Part of a small language model's weights.
Size: 12 layers, width 192, 2 heads of 64 (1 for keys and values), MLP 512 SwiGLU, vocabulary 32000, 10.6M parameters.
Architecture: biases on query, key and value, tied embeddings.
Training: a variant of Muon for these matrices, 498M tokens.
Each number is 128 + 24 x the weight over its row's rms, rounded and kept within 0 to 255. Layers, rows and columns count from 0. Numbers have three digits each. The size before them is the row's rms in percent of the matrix's.

# layer 3 MLP down, 192x512, rms 0.0398, rows 0-191, columns 256-319
105:147107126132081157116147129161162105126107135179157132152127121100146113090122113182159172160087104126132146113123087140146129100118150148124152153121125173086127135102101128134134186110085149
108:119115114122131154152098100086144138089149119121179147113127123168112123140121166137116119165104122185160143136187123128124141138091142139083146126120104109111169090095121128133101120094197102
093:145092166116129096176156164111128133141128126134106122131100089118141115169134143107140137091126114096165077133114093085132151127166101162115083139154129094094137134120144108147122146114176142
104:105095132114122124072135145128147136116101125135142115083123154189147142201121141083123150115143084083129111134101122106102125129169122081157147129136100157137112136136165136118175116155130106
098:167150155113083139111076101131135114135128116124169112181159192111143115120110135183118115144097165122141099117083120111095140094123170137125143129172080113121136082149102133087134141129094124
099:132101104153121100133139162099113147141137161114153105116156151148121139140094123122120156130173113125143070173151131117109061092179119100139123154125136140113166083110111109136144144100145160
098:141145147162128123147133138151103075138130121131122173129111114197101115126093120115137130072096123118137105130094103049150092142113089167128144158137117091106130142122131162144136116107104151
103:135115130131123184163128126109107144073157109165112106135138144136114163111109143157114115139126117102087171136157138122122120099102085133118124140146154120122150116155165140146190117129117139
090:084114152108157116155097103129111176115125137143135131161124131127114130113137119153085123127142137129192099150203076134138140111145040126137126108119117110160149118142124143146136142096132158
090:130122112101117119134137166114135111095119101151155158138154132149118112129121121119093137051150156119106141133093136118076193127110154149162131096110136111123059108135135111093133069116142139
099:102145132157156082074172081120110162114160151124140150083140165127076137164102124102104117128152134105186141107137129104149111106187107135101089108094129117138154115150129177145131146090114174
100:143106151125171137116177109135169131127105139130134137119116150130125130116158113128155146136168060139162157131180113119103151128138112136116106117122140076117102126103167165145130138124170187
094:089157184108122119145151126140109124126111122131100127138111141134053135116095142105099186125144149143122100092148151102111156121105121098135140079158155139160134081154170167170132136167135130
106:096139165133111162111160129138130119101102124134181145179099137129167138178168126111135164150121130093162159082143137107087140148167135121147150131132145148094130101118187146135111121133084142
108:125093103093115161139144155125099139125112101130123150116132099148191082113136114172136079130115111105142116147100149146106137159126122156099134091128121136140135148122135152091111135064158102
102:096130076158084119067146125070128161140159171168101117167111114137144129160156147115093103116173151102069143111127147157122094125160117101127116160112153160103131103122133099128102127130117083
096:139114164105135158112162142139082111106139087098122140133183122142116102152133133149097154131115128132159125138082106115094139089110165111114136118119126136154189136092117127128143140139085147
106:124139148117107148111178170130104138102124132133115120108126142147094094183120103133160107108121115135161113132146146139086105133142141127150098141152114138145111121091106145112114156113118124
096:097134124139145107141121118113119127135132131131137139138125137136090172159112152153128114116139101106107120132097100118140114138149118120128135138136124110106123162110131102122153137111166179
097:118136104108142085107149172142111122143080120153108099150135131133182141157131095129158137122094102133122110162108125110138119179115135171137127080119144156107122111097128130109124112127124143
096:148141141152130077167106156119126133151131152169079103142151115127159122092169118151107125124102160148128102111160090118155089124116118165128138137126113153148111105098089146118130162115168162
097:143110084146093150124111144122117128153129137113090067120109101126117165116116122136142126059144125080107169141137142049135110113126128121101115099104154123110144141109107116168110167119134140
114:125141102115130117129124138097094135088102167152159085108150129135097141152117142144150133123092155090130139159132125122137120145116128127158127128135150129077145107104114110113178119096159147
101:139149119128162126090142079094120130129102160117093139120105158156130147075106081104109155153141136148139109140130113156151096101161096130102174150146110163148121142122083132115127151107137115
105:102131105171142141161133137164136150175146109154135133112110160174100113139115174154170101092128110133121141147156134097132111192110106131118144164153138079131137156125150084136199156131136138
098:129121119102172117202133083134141109141090123140122102103087162142140145136149126122086091130099182112124108150127123105162154122172093095127136097088109132145124165112145144121141156168112087
099:166118112114121123183140153120131142145179109132127161091124109145116106132119104131142160104114158117118130150084144105114106114113184140081106119108137089120115157125145107121100153097141130
093:109132115117122138105100133152152095093112123120141152113098162135137137133167142122115155111142143140123158166118147110149153166137147097153092136128089143077126085152126084154156153096110142
094:165137120137096121108127139137178144144113129161110107140143129129142115100173127140130133140104116116127075124163155119123130124134156113136177164115118128125109113135146126105124155125181158
129:133140155156104165139147126104133149141124119150112119149122127111122092160090082120111126113164133158103106141121119086089154097111115131126154121114111155146154141146165112127170129103150189
103:135118103109147110149137092138129094138175139110162094128099096110123133139130135121146112118110145144135104118107115147127137186108134173139133156145139107114126166092157116131116139118141152
097:129116143068139120135119097166125089126087113141133101154143153132174128130178114140122130141112151124122110111145102106097166150128125121148112152172154096105100116129104101115154104114142120
090:100117113127118170125156128110172092135136141118103144139116109142139136158122134135142102088148099097099110150140156111110115124118141146099151129119149140139125162108062128131133145101114122
099:154145131118114113104124092165132098123142124101128167106137129185112146119079130161138110098081115094097122093102105139159088126113095130125141124187107140117098121126150147102173126125109122
096:156130161101165168148123118127188147115129075138076107094178137125167092091079136144124116159117121139093160111130107156130135155110103131136127131129129161170128102123129122106149109133153108
103:150171122099115103107096152117105155149140124103166123167116121082114135143106139109127145149134124133107147135133136149105165114138106135105073084111126118148141103181105120131121161087113089
115:149089119098117092152128139170091146115159105152139157114151124174115107140156113126105184111173111120167144116142101110115094113164145140111125135145103102127127101123104120149168144098104137
097:147129122134186165155116145156102112146100097112150141196151122125128150111125117096134132146117128106142131088116123143147148142148144114108122126113113167138126122118140185169115131183128101
099:144106128145179154111163116135155106145127139154174116137111081102135105139074126194142132095143157099110131118148113136113148105119112142108153113116091146097142115134128122146112117144156144
098:110110141193083113093121083114152145140152117117108113106176121133163171074132109084121152070168143136139125117157090082144110097165130135137121129079125093097108119134150153104086141160107133
128:171138123122128142147095121112151160128160129109140127128142117119113171090153132153110068147136094127099094111177119136173189133157108077146147142109137149124130105103136150134137097111146130
101:094165114148113130148155147137124171114166114158138150174096132123115143117140136105127106150141118162135087136097090125104134086122134122157135137147133146113136143144101110130136104144128131
099:135133173136153142143100116130164132138080153096146120180086140137121097106148149099167163113151163165142103105122158108095140105095091123126110171121132124096117138116126106115099114103157110
112:143144163110114099128115148120102139177106062108148139149132156143137111172161108133117166123162170150135132113203127126116127150096174141147163144143133178133119181145147118103108124142156155
110:129175136152138152071126114145111102095143143125128132135155151109089130097093141105116135149115127137097118115170188158146106122145120144150123091156132115125148138112147129121125161137122151
103:153061130119159157165099123113122129133143119157149088119124104150141109063170173148131117107131119121096125183147099157162114084170096120093131156098162131122127138146119129109123138094146138
097:093133123143136145114119152130138132158164154128111134080150160152197157105125148127123111112124096146133163180155080179175139144119105140143128115143145138135124090123127132077097131167118119
097:093140129165143104136149120119146171137131136114120124101158161104123166137183086133121106174166073075113115120113124111127130151132143092163115107127129134110114121129096122118115099171144129
104:105135133148101164131110108139121121114143107104128102145141145097124126139125138128136159086149079159145150175107116123163130115142102124093145123135134169112135152105127090161109078108172135
089:155108141140100137116078081130107151140126154116139134100130091123130147127121129161147156156100122145158112139045193141129140119135101137057128153103129130139143123119084128129111128146093162
090:139117118129117136117122121130158137092137138136121150138149122095136145150183125130145100101141173149134182092100123142076140151111110135134120110143149101100163107137141134173131096116126125
100:127135089083118123115085147150110074164147095136117139139132145086176131111149099130141114082150152128136104139084112142115146113136138133125144141143160137096117120118177101143123112120144118
105:110119118126094103113136136106137100161114097118153128089139119141130178155110134136135143121122125073166130115143132123091043135142160109131142118124126149119120136168134145146129132114127105
099:125127106145101147107151116131116114148141127142085094119063090131116082114117102108149134133103126099132120091129129145135073149122135120157134148151086146127117124159103123146130116158137110
098:114115117117111145127137163124132099132102072082118137184107103124109128108131127102117131130094127157107106140162101111115147100148151142102153137132124106127172116136122112152134139110096148
094:142160135114131093159121140112150184096117117123105149098183095123156121134102137107133136113137139126142109126152180111149084145139153154125139092170159094123128094108157128114147101151134146
098:175120171119098132136140127103130095145145151126112142097094094101116173159111164105148163126097131160074146149112130105142149106153119124167123147134123148128135110159119123153055120125099116
113:128136151137141122106140135089091139123166109161155090156109099135148126119109144164104105161129129136119093152119120110138088125149113110132135095141117062127108124129109092135117112135111184
097:103134093087120145160129125155089160164160125091163149076096100137136074165117168096114165077081116124106150152115093149116156123133124181141120115162135168131113163079111175139165117127159104
103:093153179101104162130108158120132100118141124127174140173122114114143122165125125122175149158171137124120136109147110133118090123125144131147096127133103112122085135162122155088175119051121126
094:172119088142088118149101121094169124097107156121135097131122140141111104138110159131123157095118104107128147087124084127110128129145170134146114117131043086152155130087141134142128095143115130
101:140099135164094130142107112120094146143151143137083078143147104133155162119128166094101134111122114137132143118089132125139133139146184168130176089176140123097127126177144132132136146095145144
090:169133111131167142105118154114126130152143121189162144152111147162149110097133160094149161160120178142116119131160135167150171113148127118157127134154140149130141129096114142097088074143126127
120:104146083089139107110102107147118132117145118169132105156170122138146093128140139160097140207140109129110104159129124147134090129169159091111157120136145141069131141137099141113138157138142125
102:113135104134144098148123110098130150149103081123137145140095145151107077098128122086092140112135126161139110112140105147108119110105098160124070128147102131105145146145129154124133111154130133
093:135155108135152127077147166133083153135152126099130138139102129154116151134138112117107102086126130113140148168134133166085125117165161089113173132124163141145123156147109093062084130139136124
096:126139096134105160109108122137135140136136129155136070105154114141129137111142128127098185112133107123127128163100138128107122174138113134099158130144157088156133144113107123160111099100114150
098:154132125127100114122136140174118122080097134095098134108133091132156109138125111095128160128131143126110130150114133123174183125121113108151113136091149095146151131123152139146092183167096109
099:119122078122094164119138106124073114149111127126141157112122096116199128145127132140115133110153111116167132150165140124155130113138130098144119144131099139128109149133120076101138158163157101
098:123096106127084133078123091117132121145135137150127150163149105090116132128121168119122181121104127128159106119174112116102167118129136153121133135113149154118113137155107102147142156204116150
099:131147193156088145152123113099137107134126124129104151168130129117157157164134140136146124120162137126139176136133105113104086122118082156143169120102165101199139131131114120113131130114156101
100:098105081155129145126136149148103120134126104116114132112125113186115157143103158132116139130119140152086140158133079131142122108102111111112090118148111131137130099140145161121168132166101155
102:131107117139110136106104087121126111094172148136132113116140113140153101123147135098087142134129116098097104084164116134126127143135132133097105149115144157111121130091112143151103190138103123
096:069149148123086120141121145072081115093077120098139148155138140154126067106150088131069132130138103134086128106120108117153123140163141118142121075175110128164127123119137109128158151135132110
104:142107144148112170111153129133132162104141139148096115131100118091106120112081142140127163087160147143116131145112160094143104064118181166087129122191118131107160179203137106124163142099155118
097:123122156095136126138098130154096113124151127139153164193147136111130149147146078067149137139125079128151130130112130156111117105130158163141168112124143137119076098091150082115093126103131113
104:128083093126087141090146136157133093118164102110113107127094105167105149120160149096113111158153120107132153118153121156121176110147115135149125144106099093138102143113165118112118133099124147
093:155158131163114159145142132148111142127139090125131084127132127128143136153111095154109118104116101075112143147176153171113134136100149122122090144184133142115119145108160085124126114128100119
102:106060111139160135117158097123168156141154133165144118122115158122105151119114106120144139105158166134111155116173127126125132144161121101154123122149112115127113145127122153117108116135112116
095:166122133125099128132125140145124105100128140130085101128134144164127127144104145138137117113105167132099123123160141147109106123116111210121147097135108102138151147076132100101114113134125120
098:106070123121116103076100104097095141111094147124147128142145140134127096148114104175173141111114111118132096140114099124123119105123105096093135127160117143136121150114134109113129111127176173
100:133132130136144150169125166115120132163098129137146172144136133124133122155170154117158121085127098123124138147137103125160160153144109118127116141144167117180088142124111140101084143140146170
101:137090138143124126102127149134110128128102128140131148127138152099194136121114149152117091114104121147142163133160132162126168116105164081115135167117183118153102136141119145179121113123127117
090:158178148101120148093089122182109090103121147114154139142161142121103081158150139145149132133144109121165108127124177109157146147154111141142131125112123138154097169105135114073122146155142146
095:123130138099110159146088102147156091141175157122131141082167144116079154145085149096152149174110130138098123144121117136100165124116159137125129135120118147169148123168151120151097163086104133
100:104140168100158141101151084111104147118145130111157156112131130116099138135091145150116085116136073129120144104098159148164085095134167104131119118147123111148089129143130133109117176129135126
098:137130127106125107134098141124151139128117121099144121138128119098138099155114133122108145152142127132166094120138080117129119134140146128106104087091131102124122136108128134120070158120100164
102:092127124133133105153144120148118095130113144090123117131117122091121119161127124104139154143135125106161123090130042118103128102141133125102134075141134131129132105144165129162103128154104182
102:081122127150154115104126124138127136148115144129148154113113111124129113137092099127131096135101138154168122146122111132077175143145119114130155109131158138130075124102142165103155144124121131
107:110124133118165116127117138103130122103132136091157125131151118158109122115092139122088109168156134136094121129133103158185120168141118169078076131082161085144126113117151135114120070124110119
095:124137144107125159106127124127124130125135149103114089148134096114085154137116151124135155159130114134189109158149145127161144143143163128095122144076152170170167100123105160146159136142144120
096:122106166150104137137132146118099090132109160141117110155126095100152078097126136114133130141111134093128125127142099135142079120112137157140144136183136122095165125123112164117079120140126130
104:143089107111139111107142109115131128140165137142142129101125117170127136141080170156116128118111130091123093057085130125129069151154153155119127162154143115112139129105128088117114166117100134
097:120113140092158108165141107154135155133119128093134141130110143102063134090090128123116113124125120122096135161158077111117118134067085120141153110148108128150135137106096110134154138114113133
102:127143171111102125129163134117114124096136125171112122149159161138149145138130123151111122192175118101156093105074098100102141127124155108128143129130131153136120112185097119099137118137141114
097:125100155169119176164176126118115104119151118110108123159096129132133109133100113172124121080103123114113086125103119120129144132076169147134138112110114108145161147138102099133130127094137159
096:169130101145112122111109111102044091131150108154137132100108130141129100131134107135151154115147160164162062123110156094110122060109120121147137130131131128125109123126102079133086126124136138
091:119162108142112102103126140138181119127114133143148157147128104111125096114098151130091161135139106172130160136168121097124102095135164117110167136134152157118126119171092159147078115140125110
096:131132109165099160139138112162116138126102110148166136134126101086116071097106131114126112139163141119132134116114079190161130116111144145159091120136109144103139140121107130131165115149123123
099:099137170117134139135148146160155127110133136106111156098109105185092144125102141117128172109120152121143116144134131110159104126104148128139135143159162154144146119155116169093151165138109104
097:094135152115130099156125135153071154140094131116102170115155116112145116146127144101118138110092117149115113077130136102127144126124098117114126124105138117078142131102125135119161137150114150
093:140113132181138122151115132115143129190146111151114130094151129105152100177132136136098142076090123126091124184167119124108122118148103119083149122162128137118134084164130156159085110114144135
099:100111131134107135086169154158148137140133145154095129162130115146127095156101116113144140123123169146106131106132135132138125143104166110135149140135100159124099104143108124103124138121090166
096:128121118114142069138116120175154124119103142148098107108160119117107121088150151125168182161087144095110147092150127155105110133138136131122121159136154154085135136159111089166096132161164107
100:142131079148137102121118163112122127194119081141166117152154177139155139109099115146122120135104127177116138131109111172175136141169172127110151093123131135116110117106129134137127136099132100
095:112100157155138151116136097143124136126154157151161111148129092149115132137177100165131106170149096131097155139090097145102153124093119117093173151130176144133144132153136085138165110134181127
102:102163134143124158124122087118140142134131158114087080103125114092152134133113139128140154159088133126117100121102184090109140149150129121132157141119136163106139127113102123118116118130120116
095:118123118155146092129121117113094147135144096087106116119158129166109124149108123131137126160110114167134137144097115138110142091084127122092146121084120123114136120106164144120161117116134149
115:149120117151149106142090142149140114114150110170144146130139130100058129159183154131160122142120138148111123134126116166135120116110103155125112109130083140133135135094150118121102133104140151
096:121087116103149112143131146139138162137139110106117115103126105145131093135090125161152120113115068124105165092136145110097089174120145135107140125136136103131087129116141160120090088157107096
106:105103071147108153124098132111123135154147122115116123125122117140108124158103092135175128081148122134146088111069154083154070132146137106148152135128168107104102178112141080112126132136109125
103:131161115148183120122116143144100108140112150148118184209086135111156111142126104118159115173133140140137131138121134131093145154122117104109160153129132163127129141168126107102152165146146079
107:135143123144138133075138155137145106131130126144157114096109132123166115104090109110128105141177124137129168181095071095129137147129154153099155125104162124143129119115135171060158137154124110
099:097093078115124138115135113156152130130119100126104109177144113102112117098188145160160145144080144123114128155126129160137142140129106140153090090113102137154132154099132126115153136120161160
105:116102162149167117125140162091097143139144147125175131122125159117118099165139100122128129110120142157080113163133154162126111099070148106156142102142073113114110128132153114134151192158129154
100:144115148145131122161089116127140084089157116137099165173124167120084132089166146149085146117131151113106116123092126095130148096119139104123081111158129110116147137147126103110128101137195136
100:119112159104117121152131152133108141104111128135158159104169186145171116152141139154132122120134107097145121158144144118125118104132120111126088133135145138118131120124131140133177122106114120
102:125156162142188117120132145113148088105155132119146116149127115153130117154132133131129140137106188142165106142117103125186115157138135134108131112113140083114107134094132119100128142118157112
094:140096122142168142128074149113097121138141138139156149080120189146129159155160140149086115139149119127137089135112116132127127097174150089110135111139107122124154106164108108118144136104131100
105:104132110117156114135078176139154139136104163112141140116106148144151103142168110150151112124171153137131135126151139130107121132107120120110150140136105112166148151149124087176126118130124087
104:074121104151116119129126111150129157137143144132111150189111107147123050108114175120134136092147130148134089113111128104122096131105159112115131157168134124115103153131150146123164137151148132
100:131156177135129166178179105089097113152151076148120059138144124147110151160092152196135100113131102150101117130137130144116132149111144135142150140140127124143123145117089115146130099128123152
097:134114097131090138124128159085119114100123081186119142179118121108140147085137146140125137167124134093128130164114077142129129163106111093132152161105126121097120167153114102153136103155157075
101:128114134128153149118128147168174137096104152096169145200114185155158095108110151135156146110142105148175110108157121078166115149097117111121131113164122159109121123121112093107123143137101164
095:132108133133151099150082109118139141148104154117103134095128147163116137136115155142128157142146099095069121093213124133149118099102138122125101127157123123113131127143132139174175170116114122
099:121066119143077152121132134102116164138113110098115154126121111126124110132124150157086117109094106109099157122109129139137154125145160107108134138110144120178151082135112129141115090125123123
097:128109064135099145142144102099115082129115100143164124165079112112101137181149096166126104107151131115140110100137139152159127100164143061138149147112125122114101133129117132126119153085148103
099:117171166127131105159116128129145127162075105134130153154123091112114125133123149097142111070140139142095120160139088132162141119115132124146128124116111108118078137163113138139138150121127151
094:175155138115156115135087134132163107160073088101117125109126142132121143109180167143157123122119144132102101158175128085141105129115130154119136112134085123130135148118163127139063047119128151
105:098154097107123143131149117110139130104112135143134184158131110155136135131117129133140166093099150149098146146104147120160104110134121096152177148142146149146146147136115103113165137111124135
103:096127122131126103167096127115113071118153108144096135125122110152111142106166130131109085086099144115134135132157151127115076121139168110168172134140147105113140160126096128136204121139147156
094:126139112136099136135142123160111149145112129137146138130157173106118090195151129125101099122128136113133106092142127124100121136159097136146146130170136139097107177125118133134148142127109140
109:171171149157130128075170127149145139145159141086119115094110126118119086115142145111116130178111160106130144111172146112130103140136111120160141120132167125145125094156081143124210108127124109
095:162157122121113104045118084105136108084147105130096155170147109129148117104164116106112121129177136090127133144095105106121156144170120154159110081161137104150123146143122129145092161132121134
089:183113137104144154106120104115140101146157165123106154185169152169101106096134116148147107110114164142101116120089122127110114139138089174185113127150170114140139131144149151112097127127101161
098:142134107110141132143151147132116117115122132179111097113127083105099097118116111158123135130135122185155078139132108131175134152134108162143120130142126123132098135125133140170128098129138122
099:116136121127141126134130136135121147157154176145149095136110130145101138165129133116147083126101147133138114136172105114135086114098122103112147123159123159113122119120127152119077111136136105
097:124125132085133167076186154090125086125145133120116122146134163124091130137146121155142143090155109129109123152140142126119129112134119096106144139130118112151109153128119108145133141117132164
097:097151107129107153090154097126173097150112125111141114116111148094130113142152113162136122098108168125116088080153170142090107122142110112109113076129163091162143133119076153115102118096130143
098:111092134148118148094097139086113110099102107153119088116157133137150138109120139113130115159123104126127153108156146120112133158147144133173126143135157144114141112070129164087131115137130113
099:122114140127093105106131143138119110129116154124092111101097149122093149112080140138155115161112154141124107115120129144134151099167090139122099144142121164142081104126109144111174125127100119
089:134110155124143088147162111123085134132122139161112106093096111152121153132077159120120129115158130158111130129138088146107135120092133118155110151137161154150112152124118121101148112148119172
099:154140106109109167125146134147126156115156112159146157113137124164103135106133119138091109107172098138108153111097184146120098112112158164160120156126148121114155129163134099147158134119107102
105:129115106144091148109107138095180134124126129145106135194109118146112129123122154138104122086126119120151109136157091102117149126168115135148086126173122124107132081156104103169141138131096162
097:125119122146116119121129172091117114121155062133134135105120134087131141150096114136127130093133121076121137127119116096115106154141137122152146119131116115103120083123116104173142128070127119
102:123113123159113148087141157103128115119137122131138100108120118150109161142152151152104085122081105133142103121145165128124085114109149083129142075097131059176107134102184131136139116134136176
093:131097166106185104156153110129167140084121141144123174086119130170137156144140076096153110121084096117139156131125119148121176175104127117128096105088144141117155116139157145138181103154117159
120:165152097115136141131135142122127161145166134123118134133116124089145154094122146179122140177117099146115124145068118138132140123127158121118122159115178113148110125153109119118066134155139138
097:130115117124135134143143139115094123108182146157081173130127123094128135144147116134185088141055149138136112118113148115127127107116110119143153145115094153175102128113114126168099156111140139
095:097129139123127161191120131177146094113124099106132122138121166113114161095111127149158097107148154095163107142140166149156148130142129143103112108130162093146107154132109136098150114141137108
095:114140110162131111125128153110134091091110150147089134175136112123155121132104100139134162141137125146105131116101127110096174115167098116101154142096127124151102147130137111151124119137093081
107:101123109085146150138086112183088166158161125098139109155122117127117096093126108118132165125112132140171109155088121115107126143092145171088130118120151143162149148133108107130069160125174128
098:143109132162137134171113121101190105106078110110143138098131145141120147159110127085119130083135097103157168126200137132134095130139087119149132138136125128153143181114116112161150143155080109
095:107107119146139128090112152123149107134161144141132114101136119154139126162150095115159151140126130111148130088162136127132091101110150126089179125156177134129075125147127122144132103120139129
101:124095146121140148130128132135089152111111152116131131163126098104124112125133097163129160147156123122087135121155126095118121147117123099143075123110161119057135134132126141117123110134137121
118:113169104173153150111131094133125141129144147134120082129105128149075115112158111109115137119142094143140121084105113110124113107127099114126137142135116148109163131150151095121145119109108119
099:079104109126109128128167095188098167167103076169099153103126115096179101135119117163091153151143097130122125115086165110144118133182115129138121115098120110124138102111093144118099121150154130
095:123138111091135105152148125094137136117108125132103137129132111156115144070142115146109131137076107154145163123122157120113135149109076112129098085133101150124146162132148120132137123136109154
103:107190137105164141137139124093114127094173121175160148158135161156160126153135097154070089119119141155104126090154084143140158171135137119149123106094190160134118082132127147143128135122126123
109:122138103107103157136105116160154140085107092137146131171104108155129129115119125092143129150112087146136178127089113156121117095131167125098124109131122128099101153115112148111131152108139130
102:133115102161123094117185110133094115109165134085132110085123120134162136136152103104136151152120132117157105139114136086120121130138102153173123100143123134094103149137139131089133138129089156
099:100109095129120089180083109164136132132110128100148090124160133097198085122111149116126104154095121119145128157180127151129121151120087134111129143129148141149093169091118113136094137113126101
104:113106122134116108102078109118175119164116123108089101074116100130132101087098134167103126097051136181126125126186160114156115092143131113091111144114125205122128101134129150140076101127102100
091:124135121108145097130133121101148134170099128114118136191136104143141118130130106120114114098142146078160084145176112119127104103118139128162090119097152125107100136137129112158113074117148132
096:149114136115102094093103091121124117121137097113101113128149139143117127153071097132125139122157170127052104155179162133127164118141122122146108142092120135122139171078151100103090126140152139
101:134181145165124157123143142136152101110171126103112077145106144134129088103144097116104131077153110147114125102122096097142123125136125110144115107137141135134122157143122135128133131142123097
099:117147092139104118146123135131126082165123158134104135141159135192121117106079070132104083120140120157148128163153113130139097157126172126101149163109134135110157101150114155108135123124094151
092:127108132166136130177170145094099116138123122140177104120118136157196106143189143127129127112134114125131121124151123132100118113136132156154185095172129181149139145117130161136075112138122122
104:126140100095171113099133133144108133127109124132124147138120153123157099111114096129121147078159162156154094117140135088144135130181111148109120101147162108141093120145104127142113140129167124
106:120141138138136110133077093143152129111119171141132155132158117166094145120148149144122113076153106152098071104103118086152128142113131147148125149132115127074137172124112138111117144120135127
099:140154130086174086103120120162117181121125126116104124172097133138121087153139140095148104080153168136111141120120125138171109110122095108158155138136132129104142130186095124115173091123120108
106:146119137107185126140131121115109101109083128107136155089123134129133083099175096127114138119132086125138122188178128096116132137108150152164125128104129100160169124116173184118107114134173128
102:118105121148136125101159139139134142128151140106105119123129063136090146083076102120121128125107110143120175148158144186103136127126101124108154119108099103153130127118101144144123117095127134
097:103073129112106109143064127076134149095140124126157108120130127068167157116148144115149097149114150108146132126075111140130179160122139141132090130160140114056167141130128141137097085156146131
104:103129127161101125111165125109127097103118152148126117137144151133138073142129159109114137171195142118154081106153143118145184131166093136200139108118118133118099115111155103139064146124120116
093:152122141090153119163136149125144100157100104132123133087116163180124127074125147130146134155086131153096125119149133145170114104098070132134125101139120151131146090119118118126179114113117155
093:103144165118163162142140125092103136184121125121108109153091141135122117151092141154137141131132172153114105149140132131108144163106118133129132143125196124145130197136135120092101082114121130
091:126158146155148150121167152160136137101113125121132127115131148103121134114120124101124077168080138150134133138147142139104195140117159116140125134119113123158109064137155160116160131132148181
092:137105124146158137113117106106181103148120108115177137093129122092143143140160146133146115090122118062148113142132121124178146115138141142127168134121138096167111112138118149157119126109122140
101:137126103129114124180145145154137124127092116124133120117116132133116156133117114115128096142096103159138150090152110116146104106119118140110175132149117152110135131158138141098123111145137123
099:110165126102117111157136172086122176140141144156101087181137119137121122095138159093163118126139126137154106159112175136148149092136128152130159120124131121132079163135144137102115098106134146
110:099147096156142134141116148131148149106130066154141143109122151117147156099144110141147086112131106112098138144131102169134131156195147133136104120136119145131103125129113117147089137086147098
088:122109123104122132138115145142146117155121151145123135157164119093119129138107140100143190065114162175095126188116122136084143143083084098106177166139156141152114116132149121128106144175135122
096:103144137121141146093117106111158133107190096148128125118109126130130143079091121135129144118129126145106158168109152101140126089154107114107131131122130127097160063116144112146147106148042127
098:086093080088106128103140104131114097182162148168107103130110142130102140117115106118104124153120079170125164140126167173119129138125161090117156177133124107121130141160106135106134086109141123
094:124132120145124145092152186168126126154124133130113149167121124105106152113111125119114134182128099141177098169105121111093128142117145133127117159114103077127132154142104117087148136127107164
098:132160094139135160131099139104104158102154109166121108107139142108079126110142118099113121184159164099138105120127169162087156129129095079136123137100147139147084142152161135115151081104119110
099:134091150128146123113109145107126137137117124125140076127163142156131143114154159139090089076079125108126151085126102139117128090133099164117117091106099104168102068103127132124130116124112144
100:118156125128162116130106127167184139145141138138136113100129117116097119119168144146138151141178133117131118124121109177125125096085115127127088115143094100130152135145127123124103091160127126
104:111158109146164151157101136144101145085115124183143108124146154116118093126097140132170179163150138145113155152121123115047134110083084112119139141157097188117151172155116079132183153159127125
103:117111115123116126120118126135107136146158165120091110159151130119103125108136139119165106174118152112143136108118148151098128136123114179108132116108169150132118118153067121177036132144121147
103:114121146123151150140124101122107103122125159134099160108130130111108099116125121159105092098119148125112168128120124091143113139112118164110129131153128093109134107147108124126093132082151153